Weights of a small GPT-style language model, trained from scratch on English Wikipedia: 270M tokens.
Each number is 128 + 32 x the weight over its row's rms, rounded and kept within 0 to 255. Layers, rows and columns count from 0. Numbers have three digits each. The size before them is the row's rms in percent of the matrix's.

# down: layer 4 MLP down (transposed), 512x256, rms 0.0534, rows 373-386, columns 0-63
# gate: layer 4 MLP gate, 512x256, rms 0.0882, rows 374-386, columns 0-63
# up: layer 4 MLP up, 512x256, rms 0.0828, rows 374-386, columns 0-63
down373 100:070105157166078124116116163111116140139139138106172083127157122180134152101089170116212100094129137144121134093176175115174108133108198129134151105112125146112095138130202093151156136139144100
gate374 095:130155079138102107146124160157120100100148129091114165123187062110150127158115141145174060157056148150118152079111070099093150149151144151131135106135107135101134141123161098119179181133135132
up374 097:153077137107179127161163151116147098073146123168169090121149129157107057119164100112141078137090134135168070114200154094109186129088100182112123089145119135115146139048091152120135078129172160
down374 100:191073161047121148143085158155140143054168114133165125142120131135144145139087098085147158142089129131144120163163095126104104151148131126127164134137103142103125081082129094127138098062221161
gate375 097:088142088147121186128163086080140160117155131086176115171133139125156050150102118130123179115113161149090147097113140129123116176155086124168139125107127072138215161122181134117108149137190082
up375 095:121138111131109193164183081076147090195087146136148132114109152138124128122130139124130122145078082150102133158132107138137130166124110124125132154105209083135185151089152132106088200121126115
down375 093:140129113165102152117108134133145083148096096099140092131117112121158166139139186103125122076158090144174101116113068091111090138084034115126152181136132143132101164177164188115083073123054136
gate376 096:138117155119114169176090152157132130176110114121150110157130069111151107107070158109128104157088119134109067109236137091109091102114102152129111133136133192090189155078133093131125142136123122
up376 103:151096186142110103201140128118101129120112180089170080121123114106125107092124105173095162117137120168159138098095061102177112149165145174172112127138182104178136086159137080166172143083133116
down376 104:108155130172099094189167130067135110113190131107119100165086128057131096095049155105079164187136114145141105092189096108053113140164055152168177144179114142148142096148075113123119156076098106
gate377 092:126070147079131186115151190175165092174192149176080134153111165164141124139078159090117154157128164100135108134132163071111109131093148078121145135095070182123132123060136183083162123075064102
up377 100:163183099199148142117054113146236124104153160132089113137080083136177133090093145129136127149147133098164109150110155096139156134178110142134171093125062085163155140137106124107115116146093154
down377 101:188171120131064137146115130101098065062151085128131159128127119117114104143102108207090119112104139150126133061165114128158160127153118161220174099102165137111147093037132084155071100142140152
gate378 098:122195147114118091171063159146198094089085116082131147101076138103148152143106172166173096068119109130156122136115140110097153113114117080117110101135103143121109144152117102169157094165076116
up378 098:093074136079161111135124086078147119121082155169133131074120188179108098168105081197146124165069141143112115141138086122138145164181124154123092092122124129157141142131113144138149113084154131
down378 100:144152151137097119116115076128131117098076171111142065097113163142133102121127093139171120079089115079109103208172125078073074086054117101068098105131195118140142117114094156099056180131169076
gate379 098:129083069112107079120137124133113164093086140110073155128096132155181170113121162112084176101106172083151117127095157131103106150104095149107187162100120063153101127113180108109110157076066102
up379 095:115080116158085169150067169111116214140100142151151099188102162119140075132152131069126158102125150101145099229146161128163111091169084120089118125155115160132059142100154155143127123123140086
down379 101:068113105136120126138131146157061128111130145099190085163141067155083093163134122143160134079173116094137109180144113132152182111099144181114135093110122118128143117175108097132105120121159058
gate380 098:105105121126095094136179216141102151082086152104116095150091105111210142137140133111076096108158203166153110115088161086155186147133089172147133167156130084107185133131134162127151097123136070
up380 105:107104172166101133144092135172139102160114107086070113143146114121183156126098115126125101131081117064124124201101159127138103086115152151178148136156115144081175128087110096140136146126130071
down380 107:117110158142168161105103134165147123176119125193151162065144111189122133149125092114140172110131096114050071132132144145158125119095120118129129054153160094117134134197186152166061124150162145
gate381 098:126110112146078085100187131087150102154148131124207163154170087147103129073064091126111130111109136069114054141118143150143092128144139096161131081168132146094097108106187128183148116135103117
up381 099:139153111167156147154166134132122153168114105110107114170089135134104155124149106127115138082128111146137067143073146133063130156142107183132133151144207123083160079127126152185080148133142103
down381 100:169162128123124092159192164097134151163098154108065124112065192152186151116173102125173109171122103138171154133122111116088177125090104110113113156115156129098157091157126160122150074145134147
gate382 108:162161147144112136175132146116115157127158111145115116108074113098153142058108193106126164129138118131071082110078137129115171184090090070117144138108136106109141129077105121106153129049089155
up382 107:166156089112117065120143084108124065151181096203136143138120101080123132147133056121142089117127154092146108106181063120116113118168100167133123083160132108138119178172127146166129192154150183
down382 103:169158161129155143138140090146123177145102125111156099071121104115071108112146125132097081122160126191068065109107118128063083156102074094148152156114102080187099160097128143132124145089039169
gate383 094:133157125142189154119105131161092121178131128121182122140164108116133099103071165085125113102129126161185126083106106120136122175132108188165123134119166170154134107092155109203114150127133132
up383 099:149159145134135134091168174140183122150139160121063133152118157145165138156173132027163063092198116107122098141108104132110134126170145117123128141157109158139138133162152131155128111132066155
down383 099:120094136149139121154179133116118130179123091128127145161138074167063109097208152098178071107186170145107142140146108127167214090097095105114113156140135194104120127104132111129164127141161144
gate384 101:133178128131130122122096174097105129088094134158140094112115121146127070138118063112148129103105132187138140097138145110145155075164120112178119100154135186146194113115105151196157086098116108
up384 101:097150128096138095187086143116148060194115142106119061141071147137128116105103127100097144139160132108130114171129112176083127076129140048188125080180078168105132108076109121125112173113090095
down384 101:130152139119109137137150174143142099159089122113073130131092113142129135131129166107150159131077123145103136174159172108147114113179158136126136118098133126076090169131109170159145148169141141
gate385 101:162129096110142096135111115137156139049127104097149111138125169122115114153095170088100147120132135103084107118128119087104145174163091108138157132117138111100141079124143152121165110135126197
up385 106:123168131150106128130159138137115087163118141161140174088118152082168139132137155174134102122106151142137139132112106102122133067122125140098076189131129092113090137155148073160142167102102151
down385 093:217120101108096124114156190156080114130127102115119080112124125119121140116110123092130099167175115126118143180124106098149155118205158139135129137110133137120175111107178055154176134132143146
gate386 100:142187143131133105176118134107152071117172138113168139158140132144144111077125110138110136157149123094124115106125125079137090134143136102155161096120171163106149112092113109094119125192162137
up386 102:120137143134115083121125115136141105089139081107115146138069138109111137192085165104152141147149162190121107143089126206110112115136146136178139099133088157162115116090136124058137092145147154
down386 104:128162100138149147133155144136194133060122130086127134145122120098158137139122152141095112120136112144116105079112112094114153125138204159159129183073115096186142132115103155116095126135184130